Weights of a small transformer language model.
Size: 16 layers, width 128, MLP 512 GELU, vocabulary 1024, 3.48M parameters.
Architecture: RMSNorm before each block, learned and rotary positions, tied embeddings, capped logits.
Training: a variant of Adam for these matrices, 97M tokens.
Each number is 128 + 32 x the weight over its row's rms, rounded and kept within 0 to 255. Layers, rows and columns count from 0. Numbers have three digits each. The size before them is the row's rms in percent of the matrix's.

# q: layer 11 attention query, 256x128, rms 0.115, rows 0-22,32-54,64-85,96-117,128-149,160-181,192-213,224-245, columns 0-63
# k: layer 11 attention key, 32x128, rms 0.0975, rows 0-21, columns 0-63
q0 105:097112174154154109107131108058146160118125147156154101159163102149128111177126169129141151076189094166121130146093145128124113120148119095099155107086168165137114190166127087114110174101148128
q32 102:090071148106157122110130159152084106152194119155160108118148141121078070107034070122165212150133043082141151170169169111140133114113100126140125124135143155079102177124102124117079137103136150
q64 064:089074141116131094092120095166108186108165102147128116164128118122097169095104115198161172143155106203109171080148127127161083122073161114126145049115075129080090120167135164128196127106129167
q96 069:134087123134085166153147159197163091123150079168094204153147141074145167120065132189211172114124139152078148155119114199096135146101147140136125096159094121073141151118135140059118145158094127
q128 111:109065143159128155109149177166101205140152094146078109145130138122150131167128115128178127092182114115103135133114203076143150137144126133089113083157133126084136134103074149121135107091172148
q160 129:100137158180154113078137092086154150117119094167105107153138085075185132157147138142127112143188138162102193137101157181126091138134157110126128082104154155112143177161162073147106139129106096
q192 104:149113099131134170129126075131126128089026135146156123112136156134047178074130140168172134115164156071119093165176130146086165118134137156133087080155107147127141152142133116110136043132149088
q224 091:106144171149101106125152130114125170129116125137116123117150177120144125180140092164150182146130145065111192140086134097154152107120125164106138121119169154116097133073165100125170089118155111
k0 112:143148173161158142062080139138150122055205085121086162144147145138109156155114101134150125134155103179138150135088155158121083131107236101096137064116126129091156175147159134107049142084124168
q1 088:047058127142126126124125155107137175074165130156108108135161098141092126153144143154184137128144140138142166128092063117183158171115140099093112131105108180142074123128171131152148150119128067
q33 138:099089143118139155160128180138048097108109147165143096085094151103124122113117113131169201162133071101089160172166096119119132094126091110139055145119144150144122176133096156142132074145175124
q65 067:033060074136165104117110124152122141110184100148116156108127179078115130082164104167097203137174098158100125145131097127122104137150136122074112121084178139102060136125136141128152192148165145
q97 079:142091112136101134181165161211089104110166107193094106101083153101083176115068081121154179067138085098077171186169041137113174150129124094138134135161111186048121145127131112122170179169134099
q129 064:131114095146109147161085163155117150174144154143091157171128162123134136168165140133100064099139170163098131078122115115129120101201124132153124121127134087135112107106172103096082086135113111
q161 083:140124083139136121067118119099134152139132091126109105191152115105105135109183134154126144154169148123065143105106125151175111151095141139144109067120095150117088148112136070148130098111115050
q193 097:127133117091159126134092102095100135107061178116139070054106128119045139066155110161109077138178107117172121161191080117091155115115098119143122124086139192106123188110083078160111113120124130
q225 071:191133141160127160074123088099066175089165149103103125095137092133111106093153131154094102188166077072179126118098101081151141130147092116125150142117126155125134104048108041168163145095136146
k1 079:136127162169171112090108132109076161131080125135088109134115140086090168085129104170153133118136174098116149200104172093131121082084106150108181061109122199124134163165134092180144109072160180
q2 096:172133089105104112109137101146144121133153098120089156085111123135142130154174131110118124197122114114158029134125165200125141139101148135187143130151055051083194112080082117070128153121107163
q34 075:162116149131158105115129125118178113111164069079115178156165145109145154166055119134152160151110158142192102147090176135091078120129160093143086113144119113049133128159139147104097145152089119
q66 120:204154200096089128106132120082162108133066115116140099100110087087098127125139105076095107154139106136195063094125159131099119144097142117160116128092098104145146131129091095140075135079108121
q98 114:138155172085123119082078080034160172140139102124096131138169123144159111124166121081073111176167137154176098106072157140130185096121149166155146108118086058143117135120096090110078194100091185
q130 052:150113147111132149180156105122170117121112159097090171078121164108132084111122130116113144158070097064121059192131147127130100142167125102152167145131184083090136134136099121131129188123105189
q162 081:141077120157114129170170159114086112122156104054168117107127106154065082075094153068132166128098086129132081090178099114132114156116118119130126128141131127167156150133125139110159157080049148
q194 068:155134168166128106148183107083137080123108165105143185157108104081152100184073123111158171090122126151108173107141148144145153095177160088097090145164135090169181147098122167072197116129099084
q226 070:170108207130131166150126107106091113079096155170149070127082176107122115152093109119131136128106107150166170098204116160065139121130109181142080151113148192162133131221178108106128154105081087
k2 100:207110180147113126156155084177093173056119093123125146188159128106132140204100130141167136108123164113102167130127174109102140200099161106104085112128129113128182155122123142056133124144129078
q3 077:126123132101145139105131129108155090144135136128123160110151065168097153137171162117122132201171165113126075097141180215118095129097137073162156113169095128102117135095136100107095108171083115
q35 075:142168144113127150078110141160117122128170042143122197207141107113149138147095102170159143164131131142148141113093193147097037096103163138151095122140143100084153137102160142123055141098108135
q67 081:176121182097093053074129092087177125145114098096119107145110107111091112125128069113122146115166110120146075080147208133078101116088152090091085102104098126117115110116125090144098161068126143
q99 070:178119166106113110094140101091143203113163080130119114146145144098145110130089083135132126143172133149132155123070174058129189140107135160139119118113095062146139158109102097107138171087143172
q131 063:110143144115169157110138115145118161137134126144077119131100140128102122150131090186164142040188141103057135146137160098117090143188121080135113118154151143112122134127109150128113111119133147
q163 074:148134167156175111123155154073084142130128138136185119107105083113128130117160100090127150125162142132105068105075144160112084158114137101174101109163164150184130149161150084165162177090087124
q195 065:140093137157162117128083107163148114106121174129165141136112108123116101145099149107163136114102124124113161080099177137146164155115146082106096106231078128140146164109128093137152136105121115
q227 059:147103192144152128136177147172147146082155140105090127160140107081072117155110143148225155131055141118119126195133148153062134106136153123133130108082125162153164169149213192109103140126094140
k3 118:166181171162138121074120121150164192060117119145131127167140145112086160174115093132154115117176111183148109113077171107098131120103212116083120055098132135118110131175140150055072112075118139
q4 122:139175150148139129070124113073186100102128126126126126165166124128109142165176136143100115160192163173145125075142170169108085104122152065149147119096127116094124172163147103083095108139101125
q36 110:122153141138147168051099084127141146096184046163147178165163130090111141141134102151121128172181136200174132114125193133123090089131181147133155096117141098106112143155180111115075145057124131
q68 114:139120192153133067067127086131143142111159108103135091165138122130054158123129066125176125163159125117163082091124175148081088098070156090108121055118094174099121119140119105124102119030145162
q100 114:163116172083063120090147073143161177086182091119133129143159152120148170134114097166177101158144165136154127161058152120101151137094161064134105060125043079140151125148090111071093125098094129
q132 120:112090140162136149104098149145083154124139114152126087165111152130139150153114084144186168103206111132075120118128180094148135137157127093107101097166137136099115126138085145147117145090122159
q164 118:128177170172125095092120097094154143092139098133130167127143100100148151145152108131128102138187142178136127061081154189147097108125184090123113105143125148140120111137128087123102171115075100
q196 144:178099138128100166122058107180124143094081102149118162157172065153133129149092154114156123129104134125098106105093175168122180141112157115153110071228057099102164133120155141082093106097109130
q228 107:129105186125116135148113148204112154095162106131104136152184174124119159164092093171213164113059123079084113163112155170109094109130142088141129093146112149119192155125173199092085120135097107
k4 056:171181146166117127096128130140141177094128133159129132164123133132124167189118104081119114100142154146126132119122170127089121153134255113123186106129179162114177157129161160074072146157139150
q5 170:121082082098078051199137127185070088157124134071143138097114144177157116071148142098130150137075141071107097128137100121143170162138073181172125149181119126119151081110086126157179098144105126
q37 150:118110090091095098192155137152085064162130165093148102105096151172152094087100156121119112132047131079142147146141087095150136140138064148179107171130145114152134078115115147136150119172105111
q69 165:184159097099084106151164116119142075147094152122131122095118094170151106111149137112054075157092112103122107140090072148145192120169087190158142174117136074182147092075065118144168109157108113
q101 141:137090078102133136164126141092131113151101142115079128107092158135162072084140163092051116166061138147144128117147082129167175116173085179171132174150154078144085077067121169136174131160135160
q133 134:138125094069136120181151125120165066150133124075159162090144147175151100071140177171128117147038138107146120126142085163153139134146113158154121182147097145162099106143131142095141127144101148
q165 210:139079083088082115185142157152080089158117131092144129088095125155161076100121170115110159138058126109124113162155080111146188095110061180156129191160130084137154091125085148149179105123142143
q197 160:096118133104112101165187103099122081158157179093183113106095142162156120097100146118122141121098139118149120145127077098169109125134080149135143196102186117196101111117085141163197101142161099
q229 149:113150068109107101179135104048120086191100143111187113128097088152123106071106180107051124161112066156153108143133070141185149102147088175151083161125140147182093113111107101160167135133131145
k5 060:169208143146154163105069135152154117087169131124078160151119142134110161142094057115122092114083135156144162142092151167100107102117189120138172073109134085082173135168189155112068133104134123
q6 107:106174196015103132142134172086140134135132148121119143105172129154164104118158108098086101099122122126161092097144113108133077178090123121142172152081144129180122163119107101136118140120099167
q38 086:098070122122102146091088097074109135109144108141099134069139113129153080154104123098130145113122130126131128112137133080165122093107142172091182060108136079159116174085109170127119139110177181
q70 083:149124103070066167145124125117190148150102103120084144199164138112101150136148155130094150186112149190096130170132127194114173166051129078123110139151126133125108111148112118074134056131123119
q102 094:133169106115153109074165110096195185131123052180132163159126106125147123127206185217118089126180150150153120125138165124164105084078148125114164103121132098089118106142195129148118123152152106
q134 088:135134132053162123156085110117107167135127127082079187129191049169129151114149124120135128133119128084186112156112127098075119143103127149127137131119068145133084110203123147126118108144049146
q166 110:157140173096132134108174080154135134111086094132100155152077048116156119137090174124149150140127124099098132175132177149156133127146107130168142145101116114139133129153070102151137145142156192
q198 097:105174105126080049129180194125161148130175136107133141157094089113128127141150122196152086072152203157173135167138085115139154157098141142123133162114154147188154140109137134140135084145161078
q230 093:125181156128090056127149147092139121146163110116144116112195159112147110140152156162144123165184162115109137094103129082148157166073169135140116110137125127128069169093132098077096153140133106
k6 090:101165215134152082110163113089127111125166156139092090098108125164129132121069084150155127142144123071135119106093139117130061114180186100112099129112136108137143146113167128117049179127204131
q7 106:200118059104172113145139140130170108105094162139132140077127127114127180043165162117138095145115226086094127178122118152197141125122132089136124137132102219112123140092147123143118104144112131
q39 082:116136059151130073140134139148104108128104120075180108118043140097086128116150097137073082074110141108088155110195095139134150170079127148133169139184141132127113098140111149122167119104108108
q71 105:095168081133110071140163146122088141140169124125117089110037108143103123121127148167148081107134107065131162199136115103202170171164106132155154122078122115079090169095127143135112163108157124
q103 109:126122118133152070161123133103149088107159136072137144108123132169132108162143203166131136167118135071170123106088128122189094087167131085145161109090147099127115141111130114105133112129156073
q135 083:142147136119152108149113126137115075186117147083129132107084107144176118153151204085122135111128087179078108121077102159149132075157134165186179121137131103106178111081092093141143101105180135
q167 114:122120098134160153136104136146140128120049168188138144169091107081037148119146195113185177130167157137059121134120114147172120114117122120171046153149130164124050074169108131112127167135154084
q199 095:190171076133105122123000166117121130109101080102177153156097112148157070129102125032120109139127124076100108122072154097183155137098101118145141121155091139134108123126072067127104148132141114
q231 088:178105090101076143116092174139094076098116129043137166129196108130182089122135177135179157156076081113169125147152099127121102125093135116107160166147100138145172154141096133113153135151050100
k7 090:089131129114189155070179135155121155084109110085105110114077158062084120134154080105175174152147134181168098116116072109073149141117144184120106141104143135071131148143109137153122167090120174
q8 121:142118125099066145146126086142064150134141092100144106108155124131090078048120118148165123132112119129162109120110103121152147189090117158135113111170091098135093080050093123163125131067117135
q40 104:148128111090125108171192161145115060112126163067124155111140129162155134121128113140117089082092164095136135063111131152178124153139114095209156130187098081107146077135099122139124166168074142
q72 075:114115129077119195143159146030184106153090131124148130127120112077177089079127176100070087157144107157156149150146145117099142119151104136131076169154122045152142125087102044147123141170154122
q104 082:067099112157179110134131177076131124170112179135087116177099134146130104158121128104037138141140136142157116137090145088140101103178095142142150156128199142135092103079120096157151180131138188
q136 104:139114115098122115162121094102168067147123141092149158043146128155086114076155161166120091171084177085185093137159074128120109146150095126170146162108100150100110113150152097110120083133085108
q168 144:128090064116138125169175150115098145173118150099097099136079120099128104049121156170122162104129120100146126162185087076128176145110068179161095153099134153090070135115079092223160090115149158
q200 131:085145128146160119133183139038172146162137161100131069137083176121144138137158107107073129121145125101145140157138125050157099103190085153118118157056183127140068126144134101153145142166211101
q232 108:110137099133113127113157101112108115151092129056133071105116106131104104067115149146067141089196089112118143155152107124136153213113099152137135161079113148118114149085064052173151156118137135
k8 070:109106139142137158121109083090075103118119141162184079103165175148072154141099155145109130161123124163105108129109122132112104105131138095083162099107125151170124093222156136145125099115119117
q9 126:173112103067090131154109140195068121125167079136131138143167163147125097074061106134182137119055081072149152132127100114198136132131107134105142094189080119132109090068099183137111136076131138
q41 135:150108106100105065180166181141181056133150154061071128096158141145115104106122124092151134076065153072121149096136089155115136186141111114140133147170098122103138075125088127161139164182082135
q73 096:160169084094112176154152150053174073142143134116084158140138124094232062135128182086099080170105159135158148126114136145142156118155128151150129158108132091171153124122165129136141153191119092
q105 090:086112114149156113151086193035138112180125130113072130144121139178142104138104123077034146113126111094170083107129163128168075105187086169117142154121206134159073110121137119181131160139153178
q137 106:164148110092108094165118103108153075107135131107150157107123147141107123076116146109102102168025172130163096128155084178115129134090129172155163179095121135126130133162159108102118106164075092
q169 118:126079067120131149171127182146118120153142154124128113149114142159119117107132152128109126084091115070124121160208113070141186104139082189129147151133138115092145129083127153143160078162168147
q201 104:077144130095141109121180142066151076141168164082121084115099163100130137111140103140089168131137087121141102140139103081175109121130087144088128177046201125168099125149132131151164104145142091
q233 107:073138076095120123144145109093131125162117159082137093087099075144122100089121156091051127129197131150189157108169087088146163162122098130104081167117134083132128111133037082168145135101126126
k9 098:095103093107084117197154140133089101161084153143153102093136104159146110067125154124143129137081133088124123143148082119170180137142013141149089191155100166167112053106086133149186116172108099
q10 114:098150171182169122098143142068159132165110165107132129141114109101116140168179122122101101112224168190124146092146158151037104099120142106144150131078177160100117143185162078130134127167121151
q42 116:113167147134142172079103036132114207129145094149164138171140111140124130140120102127087086168202115184180133079119191112134129084109169143134178112114148112138116146133184095113071136053117182
q74 119:084104158172178102088116114192092155118163112156161133151135146171105171111109101183229155150157124121105131160151114147104077059086127093122133063141112156079156139128135144131144090071169175
q106 102:139104159148103141125160084193150172095162121127142152122123163068130160127119116143184106157146180130106148161090125130090177151061150075128116084097044108109176176146097107090093089115119139
q138 113:106111129146140150090102164137096162134150122170125095172121096132130163163132087147152147098233097133082134121125188097147130139163127087101096073196142128124114137107115129146112158104151160
q170 118:105174202165119107097121079133123161102133116156130155125155112112166136147129098131136102159189157177131141105050146201132096107121174076112122108145112145127109143158127085114086194113101112
q202 120:196130131150094159111083102187144147100080105160123151173173094133118127138100151111150089138113181101125132108093175179107177165108164091159126080219060107102144150118140105111106139097122151
q234 112:149107152144123124143115155195110145095158092147097156162147165106100167168110098166210141110081161100096124182100167174091110099097161113126174074154121141133130168128171185097105117130145151
k10 088:149183146193164145070075136129145162086173113156137146177116123097142153182121097104126115124139160134160104119110178144101089096119241102090178110111162151099148187139194132114080142095139148
q11 120:120155138179156157082128119075184132096119151164093101160152114112136141171181135129095128151213181156149115104132189166062125078144156081130139128106125134121125157141135089101094130159108127
q43 106:119154159153183182079091058147114169098170043147172128158144132102121168157094114147133134187183145148167129107111189120114100110124170109127158111139153139140122156171199120072096125048141152
q75 109:139114163188160089088108095151094190132146113151176080120148102123037195137124069154199115123178149088132119092151142124098084141088137118133126061140095128102153149139137162125107099085155137
q107 107:147137170108113158080133062140149172097161116105137112128164141085127150122129080124195111153169160116118144120082135143116154150052165079131093063115039097137150137138067108094092125103109106
q139 124:121124142159150150095123157152097162116141126163112103161106123123109156168110096146148149100231078119095135118105190088137115149149130084126111098172151123106117128107107103127134181104164151
q171 139:137183160171115114081132120086157145080125109120141110129152121115122137129130132144159126129191127168128097060091155194146092113118189088106143083123126157156069141182157112108093149114070097
q203 117:188131131144121184126059103175131142083080098155114150141157072154118136148132124106164106094121146121084121102111192176121172134116155081152106057188081092097146138122148129090098113103088152
q235 090:146116178144145130122113147201098145059157099161099127149162163149107175170114095179212143135083114076138119159134166161075105132122137088144149085134114159125145149207178210097118123130111140
k11 048:131103122154131146135105163155118141134167120162115150147107097041077152168140073105149185104106157110150186156122142093097146167078236117116129148125105155107167178137094136113132088125092106
q12 080:109118134134152185136108178137093149110084139141107113142118143085154092114087134142128144076088096149080186176154064059178116124134117170100071144122142133120109137158162147168125119099163099
q44 069:128100112145126108142107126156080156122085215114110093091092141134067105095209113103105156043158120110066165078169048104158164138112102135083168134133110166145089095128129123193172109127116091
q76 088:074104089155189187168111142174024137096141137141113131150129166143164130142096196131170147113086119109102157179138089091175121151173094139128137138174174146127130153150150170115159098148168127
q108 080:098118126188127123161156169188096055147129170139196140110095101129102181174118171140106152087111166107104108137142114128135064103140118084116127130140174172141136137157150114176158080151143054
q140 067:154116094135103095136082159143119154128114138135211102164113080120120120136103118039085115173098191149157160126141101097144173139094144156141144150096109137104104144122183116180141110165128091
q172 075:094151115103153156111099156145143138153096162154090098172143167113142169147090089155132122100123148126092221143182160091097139172186128144133136137078135117088143143088123164147125123187165152
q204 070:101155090134142124138091145160128174111118118146119105087095151084124135133180117108096146125161092152108111112138104110106162140080098187119092098077118179079074099113129130186070169139180112
q236 065:121142098110091144078123188146139121153148122094092145131198108113182134153163085116155153104158141117114141066115146110124165178122145084073171129165102071034136122105085115120115159142175115
k12 134:108090086086138124153153130102110071155097144101132112118112141148143110051141158160093111140120137113102126128160074120173109113178028136165110191149114127138075104129110106205191129189124109
q13 081:122059112138122146166178140164131116173101155032156172086104133142134094080145154121141148120125203130069130135144070162113178170131109162169121160151132144112133155134117097188180058194123154
q45 068:090140088065132196142167141159095122173060154150146115140128156154109137026113151119107089155108144143182122105142119103152144162148100141154161186180180131175110045113164111166138155116107166
q77 075:101093141165084064098146133132162109175137141149126142113048130131163063126141099096117174130139125113131105138087131135111100090170107174077069149146147119122157090059060069179171097109176095
q109 077:103109144096131149151139111156208087101170123064088157087126158093153126137080150110124098142089153148176135148155142151106117141170105064121081151156105117154157123171077106102101071107103134
q141 076:123123087062120218152105140098132079161132067107177114178118080154103107084110078145114183172115112146125160078128165175188165079144122120173041118165114130111092091171110124110116146107123136
q173 082:136116119124080144143165139113090116173066192110114132110076154139139106104092120146084130106126109094113116155110087116141171118125075141122121200115129100157043074156115118141141143140145120
q205 066:070080127124102101137112109130096113166086175093192086100124111148076157086119135093111143132094139086126145082146140127133181160142071153163141135207073116145055090127124090127155135093179148
q237 069:129154103050133184155179133182171142146203116097088144135160100188101188099102135140132119125051138138155065139133099151149145108083142120149102107124072115106179119090141169135134116123142160
k13 236:148163167192159151027097119130161175077166089150103133169151118081108165163144093136146130140168137167130124142109168141093103113102243099091162058121129145095147178177148122090084145093131128
q14 104:084087099169091157161174174142128049161107177158131109126142085132111119121100165151085128148127121103109143083135122119047099175175113103165131144115180127146137125150111185121150100170164157
q46 084:198167101145137059165119071210110128161153148077181114097071114122160124109100105122119075120076139117161095155098116097136193157077104101139180122090130128146167100069135070134152050130125134
q78 098:105155187126164132129093092116067181165085194136159117076141131169117152104116167116114089146129073134135117107099097099143145136188095172108187110130124133110107119143111145141172211136146122
q110 092:100100100177073131099007128161176141126150110061103118121150179122067113116131103086096184174071181127145149077067119178141085128122128138088143096103085108126129096127105161136092107120132085
q142 083:126168142143132109108235102144159138140136126134156084073076097133180114136131112124111130149130122142124147143158141120127182093133126132127096133093130100165174170159132103154136139160208144
q174 103:107128141068134110085120174147111169150179097150085179086102179123173118130085096140142087079160187174159199065112113123119162132103136120157134113162160146116075163134148076153126097093161071
q206 110:087148143167142131163101144121128093160152099145120141163172122147153127149053114135116156140091090092078088064140132143124086081145122109133107127160122085071142117157154184097083113152113170
q238 091:053123142122181146160116163117152150181090137117165031127190134152087176098087130125103156104128082127133132059097164100128084131102087156118119148086143143163141101107109158148122166137159100
k14 092:093099091169096110198092154157145107117086134184142155102162105133082151137102087129191121146117134145133160166110126127131122118098131176177081180154090226142129152114150165126081106126118165
q15 089:094108155129162117139173122120179054077180120211146102068145166140219153136120146084156169139131178094103173111139115096177146094138115080143134145102100130164132150195179127104169146140142172
q47 092:130128105111174097092124117119184103124189113159167152146125120140130128090132135160147090105142193092127164130090100134154188153108115127112206104041101139199080149114140061154149092111122154
q79 113:090134119136164142153106142168080161137186171156141090098086157177110146127109177197135142105085125070136169170107068080178116153184091193121168119105137105116136178154156165126153102114186130
q111 082:140092140185128123097105123179094175170203120069196146146158104176150145073172154173132150121128165081134123164103106138161128107099115140120113073091138185084129100105135103156114102088137140
q143 078:097087056142117134105110143144114131124140116120172133104109082089084097147158184157137082114170099125156165115101079136179159170078114155143110160086130102161110159058120159157075101155166094
q175 114:102092124099114151143091140144174148111107132116146126105149184147078169084167212178133180162104152066105185106169103119098125155113128104104119107141102155138117100145120144094169089112094102
q207 093:142092125158124142148106189119128131171069147106126131086083168167084160143099102119134137084110059037088199130142133084178116134154105141134147129137190145113137098131113160140118109150165138
q239 077:086117136113084160159093119142054111125098128098173107157153121129091088067131133137155120115087092099143162106153123137187147151075079207069133118142108204112133151126144165127095108138105078
k15 088:149084168103161105088102100190109099091148093124072153120140105102044112115122089181119087089139150114113103136074145107057130117117138105136166147108073120068128133101131085142080172100129158
q16 103:152103116123186064123103118154147107110123075203191129150167094138136151131171163162182125117131142164093107155105158078135148061138126127163184163149156148137110103071097172103142154132153113
q48 100:098105067134139152126132172081142101148081151128119127127115134134111190141205148124130151165142142135085123124160145097063074085150124139161130131128227088119087142097109104112128132112192123
q80 085:151179154114107077154112103146094129147147101127231128063092088150145161099161184176145138143156112120103169129115142136122159134109114119145096086126105135214087180115092188132110143151060168
q112 086:091126173084110096115113181146036188133114160143134129153094145091112094145139085110123141063127122172108188119082129146129140193133128154127091152118137179139123172103131111068123125131107115
q144 097:159128174173091112146163107168115111135122091160099134128115086133147106166082131155152145103156078075151103170093134132150165124151110152143145118127145084137191050070116175117133154128148165
q176 121:154127130108110136126101151125112140108158117093129155159153084147136142102179112165121145182137072133146129081177144083150176179129120146077138127137117168181144092181109121068066079138063093
q208 111:202121151072164146115093114138071144024105145137090137171104124134034168116133128175136127191133073168137177149095128188144178145177109137141136108175138160120166170119152097142094143127101100
q240 105:076131174173115122111138169104141157136142163185109134156063136129119090128103110117111136113130038090143112168119157137193114126114082153122127126096151184113151141110138166122130098140099087
k16 098:123163130111075104132086122102126099128091176116027103110141114137178117115165095105088165062161118111098148162083124107131157138065117165071124108125135133133135110112141140182170106130140085
q17 101:137118110154167084139142147169157112106112160120201083137144160125129150105112142081133153090114112099128157174153140185167184154130126069096143143130102102130150166117149132114116127166099142
q49 089:137117064121109185159135137175112079072158098124146206119125119147157090130093140168145133205101105063114167081077107139204186154195110134130099112136139102145124151105156106112154075155118115
q81 093:142167161090136143099157119132150167109142102108119134124107081069041106075159109141147105176132048118208036152106107154169129168056133143133148094084119112054119159160120168157088118052166156
q113 089:148109108112081092133170102127122109102137123096189151131145103127097092155214146187134148098174104114124119144160106190091175170073107184116077115148160122136083127104152142102194092112077096
q145 101:202182121176169101114075133153079159125179108180157103120142128101076155098062120150143104175141101100169142127141138074181113205115098087133093122179137156067124125116112179174109152124172112
q177 118:100125111142084079145093130134144121108101101109127105163125130108126085110099078105126138153113152115070138096185140187084154127194116078091107150111112086140165103095113115081177095204099179
q209 100:092080122191150121143123068106178092126089103176156144082137097168079191110131157102174131162138112057096079104118115169154150083120141106119066116181107114160160140090139151147168153151155082
q241 085:155176146076106144140122174072123087151103155161122107168130123156115095101128129075169188176131116104206149151161155104145148132075091078142146150138176176084115108119132145175112130164135152
k17 095:160126175164150104076111155132140127087156135169097087161135128126144097177098137138126115091146096163109137122123150099129077092157144173139206148121148079075129160183146096153154173107086113
q18 115:092113086119225106142111099130129150158147074119143151151160160157081188133139139083146119168131142120169144161084146128119110085100131095148161105100119141172110134134111116132154138120119128
q50 075:183100161175196143128189174109177091146186133122064112156203081148134151132089168118140122067140169120169155070097140096172133176160137124109127154153110074130159155180118136094068155100120134
q82 105:142130060132159114091169124092118105086143126130100101190054116087084080134165126119147116153165117096106103138112175148101118058091176121133140102140149120090194148139148121132120182158106109
q114 126:161164107105108116132168131176084093125074110151146190135096132112088101103135083146168125097149059133086138100154142150143104154085156138128119108183118193080115112173153141150120143101070096
q146 080:177151111188127093118131151152166129124138086152130191120141137136138146152119181061097112149146159194115171103083117138146128175107153120147114109129108141098138109185139095052130115135143072
q178 107:114151115118152164167160101151170059127056130083065166161151151079099132150122124130163110125137065101144124095106095099127114134142151118108110094123099123132041135168117166059132164137149069
q210 094:182118159095154135132137143116162129186160064159110079068142136129092054108149116126149159115124068093125078146137121204123069190094135099094111141153099125109142120143164096106134197144095110
q242 094:173176153099097157120087122067172082132134124142128162120113170120102101137134105049128124131140139204112116121157108162100124065102144084117122158122167129046108113107084091112176116128116123
k18 104:095106062121138098135120121097191120126175110000061144093166144175218100139136174112129171117142097064095079120117114160178132134134100185143155135140152167112172084088080130125171121150136148
q19 097:141177144134161109131090050108122128062134164163103151175182111137082150138135103150138130144133132093179139145111118129171154157113113083107156132148111148140087169098132107160152169101075156
q51 083:063066114158119080117133115146168089125184105130167151207087174112161148113105173146112211086089144075111089187101169168169160119091116109087136094125050153113092137136146139099074170161071121
q83 102:109134109165143157137159168175118147136144142153118176071154104115107155143095140141170126066117144094115144199155070089166169189163122118127145160157129127104130153093177170120158116168133062
q115 092:141121162169092151141111167102116137117128137150165076149116079125083106193155154104110112165133126113172100151143129129172104158154123138125176188140162178152156153157148125136169183142168177
q147 092:092114079174159165110082108170098141095115139100101115103151130154125160162143164119145068060118145097141138086130070151099135206169134161088186137166100138157117141112138150131130078143174125
q179 103:140089119177112109099091069125132135076165129105150120142191120143113149106181121179140129095113145155107114141171119136121090161046142166084161110097124119168172124095220161128119111097129146
q211 095:196174135161131103097086073139089119164141138074121104120140124173185062133127098149095093126140051093130122106140101139143114139171132156105160098099149123164138098103063070079098076106153162
q243 084:133124122114149084121137141139032117069171143093122143123185082144146102119148102196159148156129132093158214071127089113195128158125120131096149109187128154130065145183169113104103143115159056
k19 090:122157073114127154132089137168131114129190098153154144090151112152114102113120070133147130143107095068168207105143113061114168168135115122123038050135117157116102120118131112149075104082181156
q20 110:111188183116093130105149117126160102143137130135123093078094126098138130144203095128112127092094087121135115138168074116098204127168136146145144146086108113173086148132153176132136094127150143
q52 093:145104076054167152129183113058136096159127156082170127107112165079138079092143144160135100110112202102102156129151106156044204137110124188145127103067142127145101144121148091109111082151154157
q84 086:174147168139126166146122107163122092113162155126114106058123129168086104120136130222121146158074109122150136101165106167144123126145074158175158154105125104116123178184121130151113100154133160
q116 080:072098146128178128134079108115178150122171120088126116126185136192134148082064139131156094137128135108187136156110139160108104113072102117119140100116099163095119083092094114169080093132114136
q148 089:111103096117095082154130100140126151089141110167135116152139160152102092090132167168126089159152075083100051111093116128140128169093099138164098128132117151160067145071082120184082142069126143
q180 119:124102118148077113125115101123139126138061116142109159140113118107122159136178166171144157153084078078095112156134119223115183081142126175135110102176039106127130104159130110065117132197123091
q212 098:076157143161101149125133123125105123175108127137096136144155133163080193140140165041158100160126195071115170084082151144150123170194158113190186115164106119096151117123148150197138124195123187
q244 098:138097116137116074153115125109157103128142123149153139152122158151164117096115166133135153151098132139141127100164093161196148174109111218102131152108099184097098120118163156120082081149122143
k20 091:175146164186105078100117127145102161091174172110133126125133133103152121133102094072097177100132171169122109091140162113122104162148162138120157190154135097145190153127090116162095142101142093
q21 096:117133126172100145144161147142102197108171081146123066090175104099125143147105141160150101184110127097138100104132102155133192119118148126162158139143110122146141108107097171148083185168134169
q53 092:112151124143169201147163158077133123110130121073100080076144127122116153172147115102095123093179122123121160078131106067190112152153133092135071185077192103127125119147100163143109130120141099
q85 099:164156161112116106140106119150106100125138128118131062178114114114122115090124099093139088141133129145155114038151144143081116171095136142135035131134111154107183077160081127131093162114110194
q117 090:114140155111095074132145122176108048159083135119184164172121130121188108146110167185168171074131127104142155137149121121138125165138115094084048104112133121167124123122078127103110147113098054
q149 087:236101176178096079098148107128106156115184157102113109109131153121131118138083103112100136100137131137101096177101106136133160133097123150128179132089146120104154050131086187162160124128096200
q181 115:146121134081121107101178162193075194139099082123146158155171080106109127136121129079117101118141145143180135123096084117167110093118152116097120153153115072112134128093051094134117129133084139
q213 089:113112137126106115115106142124136107096113112173140205183077088095145099115176150136188141146149099146074134166147071125125101078073122103136087151164151059087078149072147153130139113094125043
q245 094:124080146097132071103149131136118119121092114151159136196095123127171096135195161135097117112140185171152103111110127182044072161115143093127151131116120180110121140104118063130202168081056149
k21 092:171131116088084119158167172109124121100109149142110093118134103096154075139073138140118093100127151073085147130118123101129129194117128073162141159165101152142084122087091130132187101157112084
q22 090:129130174080066120160097173132128114123114140135112116118089128142078100083136137118148119118090083143148077179170053148130116147134139099195141152158116174174138099092143082133142151146089193
q54 094:091097081123158115157116127139090117136067149105146076090095163132131108130176127089115156125108110102065118098172114136185193168100120144108141119208162149080103116126105174118155145124135126